config.yaml
intermediate_size: 320
norm_eps: 1e-05
rope_theta: 10000.0
qk_norm: false
tie_word_embeddings: false
init_std_down: 0.0
max_grad_norm: 2.0
schedule: "wsd"
Each number is 500 + 40 x the weight over its row's rms, rounded and kept within 0 to 999. Layers, rows and columns count from 0. Numbers have three digits each. The size before them is the row's rms in percent of the matrix's.

# o: layer 5 attention output (transposed), 128x128, rms 0.192, rows 61-75, columns 64-127
# v: layer 5 attention value, 128x128, rms 0.206, rows 62-75, columns 64-127
# q: layer 5 attention query, 128x128, rms 0.193, rows 64-95, columns 64-127
# k: layer 5 attention key, 128x128, rms 0.195, rows 64-95, columns 64-127
o61 089:587445540459506492523427454473449518476501580541496448542488487527449422550529514506430516544476487497513467490458579550535460500482443533457501511505490499519499447578518544538520493521498517
v62 088:535430536546505473544480521469471572483459488517489493545539488501479476530494379519537590467519502494510506488538526534507466529532490484538511541445554419499463498472487428476430438490437501
o62 097:457555584508524505473491524510441466421518516543503454432474526504492557490515551528513500482550549520477532482495456424533494569501558430518576478498455524489576413468528506496448461431514539
v63 076:456496549501473510498538490479545518543487496540434556457434510451527560493495428498463465482482559489507515509552524545501557574475503440538564494536475513488531511516500399468478570528434524
o63 079:486530495485515424501561438478486570463467499478495544486601445564492538528489547484464483524509504563449598465515530529506471490476558426460522451439567442495494464512535435494531484548490537
q64 114:486501504509476528528485508505520518439533441417531508481542539517457544589502484469516496492451475421525500467459439546523473546525552457440485564459436530485541492518474603506492440476500475
k64 090:493461474582537435470555483438560454553469468440531510462475548517513517561509502533480528508469511530540513469474555482459414502476473459566488535512508518536474534524462447561586522505515534
q65 102:490491482511452527471467496499484471512442526520511483500537498569468471487509522531449475465531544499482461534501577522499438501463578537403523515483439519452450483574474585492484549549468481
k65 092:476385497469461487580527493464450537567616493500516529480509477453479443604511497545519486529486472508479522521499446501457476455551507538513477534515481507496551513449462517456515505543470487
q66 103:477504524432455489586459499493465577424498447547452537535583462505479496518538495504441526455556497505517431557448514564489475423448509461584517517519561467524531540450469515496504467420470517
k66 114:544487472482572543541498514468525406524467482497522492511512510402481478470572456482541485453482573535500543482455501516442488472563526460492517462436526508564498503481501394516541385463493472
q67 112:467507486500562516508508535496484481447530527528528535449521471432505479426442498494586528560480509482495561500536497536480497510500465470544409422469524589480561499416524463468500530495528567
k67 108:529493474536512537498488476439499520525480471573479496574519530481514482484467573519489534439500448449524480446471496438495527489478561527473466555492474482554496469481460526514516562456446545
q68 097:529444526488458506498596544505515456525425466470459524601468492576447506551542455557435543473546505503447482488466482479508539459506490477426523490514429412468501542521473576564496494498488480
k68 106:602499493500484475482517422519487538456550465553499513554549454477484526527448524463503536552487488529469458543546574522525417554503535504477473487512499477524505459517571520527503523560516468
q69 111:469539482434485489557521535494556458439551484541504497498490539499499484477507488532514572486546496471540421435514536539455513426469501522460512513430454455482512525456481498489483424541485447
k69 111:486505552534533514490487469572592543507489396481576391490528543501499450621499519511487481555516442541484538526555398481448508462470513515439547527474538487489515511462519489495471487494488490
q70 110:479423406528490556464500467454492456473485450488413551464483483499506443500452502482483532548464541544560529500509497509568449527534484479535493552500446524522514521610526567508452469486512443
k70 115:472551480499541510456570463488427535506507466444508553508549433564453525492447467567476472608454528448569544536513548551496466466531485488626511509509526560439470564509512506498523419558488516
q71 098:507491547477438486467554486510447457521487552495501516458535542474496412552512513461454523492480572536470439504495529568445574417560525437532513481445513467480435567488588455450518467506519492
k71 106:524471491467495542574525523565476542508477548475478460458577562531486528482561471525503516510487517546507499495442551482546542428471517527478467442439524511486553523396556499449556499528426496
q72 104:505479453518518521490489505446470478483522465482494542513454426531505551492487457429532475439491512559567517463463457492538539466405521510483507466521462531533494502382538487441446465478488449
k72 106:512465495532532469517517436494497483593541516455480461495561483521441469493472454515485621495499533493572453422453546541475449540457476498453517524562564457532504475555481540481550521578544504
q73 107:500461543453490444552490517483449496511540459456419494538502500528527479475452485516573492476526558445553523455469436500544418476541549499467555525507398557427583459509510450510514455585444486
k73 114:452517521513499479461438536520517536429529486544493460470540449498495505474469493471475535512520548535464488561480480501426464440541544557514518483509579514502486473548510509449466549562505458
q74 098:533514478515509512477546550491507549589562486511557550500460494462521474525511517462457396555524441415479462548507401497573528466493537416538430516562500493526561491516491470510478502540442444
k74 113:496415527522524533487432547480520580588448492518427518487525555499574545475466422526470514497512563528476564512489597453458551435477549513480489518488525478448475505525443516461498466504554505
q75 111:482542463575512432513563490484535506498558458481466554518488495542459485472457549473491519601486528509552528454525463546453542507569487463476487465470498536583480548484465488523533484443525459
k75 104:448508440443534538478501470542573518545502477573460522484495521529480548477479475557502481502478484498603542450505523430582531528472522568495481527530503528483501501504484497480495470516486501
q76 113:513509509589495507541501518500430367452476523470463504455492494499467566503570516509494520476510514511498439555493450473542566461454648482465500541515531513445513554538471479500456435490498533
k76 114:502436494499479468481546503560538515454515491510491507475523646450468479469427580499510491470502468433414462467508497511538538505512551480484530513489549528501505469537546535533527521393503490
q77 103:509540497505478489462481493530475480513513499496445538490487475517402480547506368503482494483542420541492566519512455444514535522503501536524496537503488465482506506521489460564522530540513478
k77 111:541487419566460443447522473507510502460486496546460416518536507473527528508426494533494508535512412528527460473492460540510569543557445536555477504498503450490510501496480516488507468451533517
q78 121:470440444454441503525431500518433486497466522492436538572523543552472532557532481505456476495520504585457462530419500510465500495490511439482470467508504519561538550437419564527516474483473490
k78 113:556475449481490480488430457477501466530521499476449584478551463500489504488487490502546508510449500477428525470512497510534473399450469525508471556463510571536536433479508483485487426503454543
q79 105:535463516512490550468499547507522464509507503478483549566554434480520478458480411503513531451501499513386463540512507497422433478502473470531506498482522469466460490504520533574599486475441505
k79 109:520451388492499540464482559500447557492453507444493510549519499527528489405460511497464486530499449505552432492494480558512458447492472505468464517498543518591465536535479586523464487464517502
q80 088:494440499541528499493510446512426515521547557584463491537527492521474493416454497490509567480519495528509471549472483501451515418539484510559505525478590465502481542361529511462549502525504543
k80 102:605497469521517558574479552473554481570500525457507494472521564535494539529485517506490485471500550497513498423501468525417491499452550480427505495451460556504441466472425537529614444452506424
q81 095:518528514490460433472471595470515524543434461467470536575484495498447505586519505522509505492477480448488480438443448497486499555499530570470506532456532488496540458523446619559425496450511454
k81 101:572468511465554509594533465491493448535536509465485467535482508525537553478560459489491506512535515499505502532544492501440393482458484466559518487573493599494547524557495566512541505503474486
q82 105:578453475509506463429473463470506538489534500491425511468514479372505465515504536508456534479478578418470497560466441476482531529533490455461495500438567553488477542475502498561510462530401479
k82 106:504494397497454509518450555485511544547480479594502515505618487465455482501488529472493495417577486480561535486528525548496433419504488469492482501498497515489437516468503526523470539498527503
q83 108:480502502426464505485524552484449438525519565500434547455440479528574457503426494522523463494510531483524491528500490512524500578532521470481525470560530530516557554489485528491489482547528473
k83 100:486562485453529493524576492567537460468566501472462550512468444552534626491470483475457502501480529487504512514500434517464516526477491499507483529489498463476572442523515529472506489567431561
q84 112:521447498572419468492551389542457539441536509494562551526495532511473506495399430524441490466435487538513484508544510501503449543496479482545462482504452544480540535485513496524460518398446587
k84 101:514468525429498537528600482508539500566515539463481528574498505557452493504529499534583573535483474474463487510472507504461509430447527515496474521546572539499566521442433513487499509466494501
q85 091:570390470488456527506560448511523483458554485452478500558524483474499483588484527539444447465439443522528459517519551490517479562442469487471483496486542581555540471506478543599473465507485564
k85 096:536486451488454448488575489457525454480434468516446490477554556500449559550495473528498465510473474589541513544545493500465470536515406555484515480504492512506497512436480529506461520493554517
q86 096:406534560511446509477456440516528489506447522553574558453534480507517508564491446491532482439509526581530520495501500429520482553448515540543535520513391477427462483520541485476537478499502484
k86 103:482473535540573419502492494516479535489478516497518453486521527494481487582493501452440512464483470520496505504514517445536536573542457474519437539543493444543563540477496491463534543590506560
q87 094:498491495408543512537498493475465452496438494541530506440458525434483500491468504600477551533508511420499430447462471447499533436532492484526555476501609438574522486493526517484479498553465484
k87 103:483496608429517473458522516490545419395533511485478534450478448418528469528563462498478456490514543508456547539614477504539474501491535415571518508498530479471487541496569538528466541426546436
q88 116:494515478567468466511514473500543476518536457442486532495516493471464474533469615406473441501450573484438541505500515528497440490487493511510527541436592412449447481442535512434545519457582530
k88 120:509497494482528559547447485491503492418422566512446456483534514529450508530479532445425489486505498507454516567516494500522520531446577512470552576506494579446479505503458549491528538548597527
q89 103:479535548474550449503518517418518532458514465482497491489462503511500478393458574487497496438559543498531555479536478484533483465432482448472518519524443371474515456506536515577505439492498494
k89 107:488517507469494525472513551533455550518463564494495559510563516525528438514536492464427532449471517494530553482512519542548576505543546510474463470447507488491501482507511533467485501478535515
q90 124:551563518446432493526498426422549517476495550486524482504445536440523467541470472548503536468469488407499481552513473536548456462495460496464489446558512463510463491565558535546482528431465520
k90 115:471543416552518476407472538464575495573399561473532487569490495470505550527484509539569515515463541524551525568481540533536467532464473559501497409589455449528482543479483493466589551498544491
q91 115:526470586500450487514512441518504475564520479574492498529479535448580528535511570576484524473548501485497545491497517517485513526596480440463485498511498455473424573447491509526503524424430442
k91 109:549459475470528510448495514502479495508373409561567583556504506564490543536590476473467566538462514487514525485544515513509509466513573481485432464528516498452435507473466464452394520515457497
q92 106:523439559505498484549495524567464555521505615529481392458546532512481474503570477492477517505507504573523588530440518554502484493536514528479533449518450414516484494563513422501517461455562488
k92 104:554537537515461485451539539555507536467530476500427556490447445512513515569524488456503512514470536470450475473470588427450414494571541518537518516498454521538475398573469549520502512516587511
q93 106:485559454425569454470469480513494412523505523490565506545497548509424435579545521445513587494463503478500468545541511438478482528474498503453453527560527491503545470477526544455450433441451495
k93 104:497528525506462491549518484378462476492501472490503407448406509600504528473509556482563537521513441478506558535559594442511441486561486458518484496482440494519532483500470519502511434438476492
q94 106:511512520477500453649490502514517474464498444532497498508457529515453556501527523471504525492517437483560375457575502493490433487550498506516512495484483428530449480448503427490496484509484451
k94 111:502524511587560520528512494536453400545483520556453527542490503503500468543482548525508488480579418415457466504569462499565517439463589549493497459531505542502333494498446457505485494482419525
q95 113:495454503504451498479568449441500513444443508486470428531435519504525499459499455506544526487525477522612442462521456472494467544454500527509530499489484470545544512418453452425570495541549509
k95 108:522451457480516484466557453503583505500533488473533479453563519466443550591498469486476471439504442579471453482558500505504462561476497465526514489474505417536512523536468517459489508499487470
v64 098:445445454499429561511473539531448609483497496488509464564467523507478552446520447472419504407565475506466476456459483501531473458507487467535452466525491520525497476490540497489580459531594535
o64 104:570505499579493509520464567467476569488566530444468491476526447520505530514470437417556530531515556564441477476503453532530528464494423554508576483490483515439579553495460571498475495515563463
v65 102:470476498558580509512488533451473448502563502481475476472482523499487526506519465504462418507417452457524439578533506442438525550452424467512482499504465437399505525518489567518540439524499530
o65 100:545471576471493532495466481563384518551450512480520440611491474561483433491533539484460493517514468512462522515460513589452485482589514494525503493494521449506483492539467517507522550512499410
v66 108:538528508517512470487521533451517496552463578498411485491474464496493508536521469585448487484507494486495445503528439537456536527528513491487443418454536496529508516524500599499572544608504472
o66 112:489499509506449563577483513536465438510509485509599479521505493537526471464503532413489489474531572551440485482453463465608578514483490566484479481530536518466503473486532514469474520464479434
v67 110:450486498458495394515543489452505602472441553461482504507530589591499531489473464481439517461594520547484494532456499398467538514525541491536522536520486443551492507575494458529505482521501439
o67 111:518453498508487529445418535475486431465475492427584466479437412469503545515442522503567478497443451458521477529498530587534483442501431521464508526479528565435522494460495519507463501480539492
v68 100:486526488494523532477538580496523542446479490525522471488531519586428522499482521455525532544451473597501516534422482442605553516464588528545508495433529450516510531532432570456580465480563440
o68 103:462532531484493466532550466478492457524471517445499553507531479446537523482428517498502555470538517463510515463560477527464434434500406559480492480541527470495505442508515515481495532497514543
v69 090:483550463499462464446413442529470425477568429503515521478519515521523426446522514511587460511518489497470527547520584482574486570474542490500568493520465509488542519492523547537531481490547390
o69 096:484538549570475511507490450474526458488525560493490573541452531451476512560509518473498449481526511477525531479482438498485486525545484452503527519493512413556476507477522444539499484459548502
v70 107:514512432513448470438413508471403492483463507511529499556457480542559519430453516503459516471478524480499475446512512528475465495527534510484459497555509498472476496497602561487480578455476457
o70 107:499457519470581506516550541519575467521512472443475483500517469484508541524536509508599500492504512530528464494566462488507567488480496546562541563460460452489515510509483451584523498568574422
v71 099:469570494547434525405512509472525478509497540472514524579451558475531495526521568513482499494443471511539505551514495507469556454475487486499429466514465494460536473506508485573561472468510481
o71 099:557480479446492463496505434486431548480512414541509497477472474521565498483578484591490546431509478524542459542464511623476476504435497523468486445559519529470467569509488549525510465522490461
v72 104:492521472491475454477459491450474463459574470501571512485502498523577494478526484435516471500504494519564627497505563494476457445448468517447464468493473521542475531499489492475488526502560499
o72 103:502513502494578541530477552427481552472483497574540506472496505525440442497614486475486497499485508511549496508485515499484639495536566469471547508518494463430567468471509476500468500493526500
v73 088:520475515460479500474492557398472488439533553498590540482484520521485456444514579558493504485527505439458467488522493460563542490515467560517455486473546534537553523462480455523494438520541560
o73 095:506466463476483482449538507505459560540531484502462406505548509546520576430473470427485577495439513477526488518504438540451483534564487493448487482525504534476401521501438474509466544433432544
v74 097:587441534488426486551508510430462543573534501557473542495503476564499574530549508483553480519512499531533520443473449558518576461550507516490466574440535519532504493459488458498519441505554529
o74 101:453525399518446495464447481485477472472549510493595520498558474489530454506554537510471563420463551502511544561514499450512476474473452488552545506568511489506546493589506519459509490508522564
v75 103:451477554533556505458430454440413438493507469494543506550530502501552457539527491461549468539471492538535446414461560495439572535487508533519473525477562516430502530483492502535529416508468529
o75 102:577500543482513516532521507517490539573527498470436515532462468517522502459560537459502558514527478493533506429524472513472526539551468514550503429583422438535480473552463481448532526551498501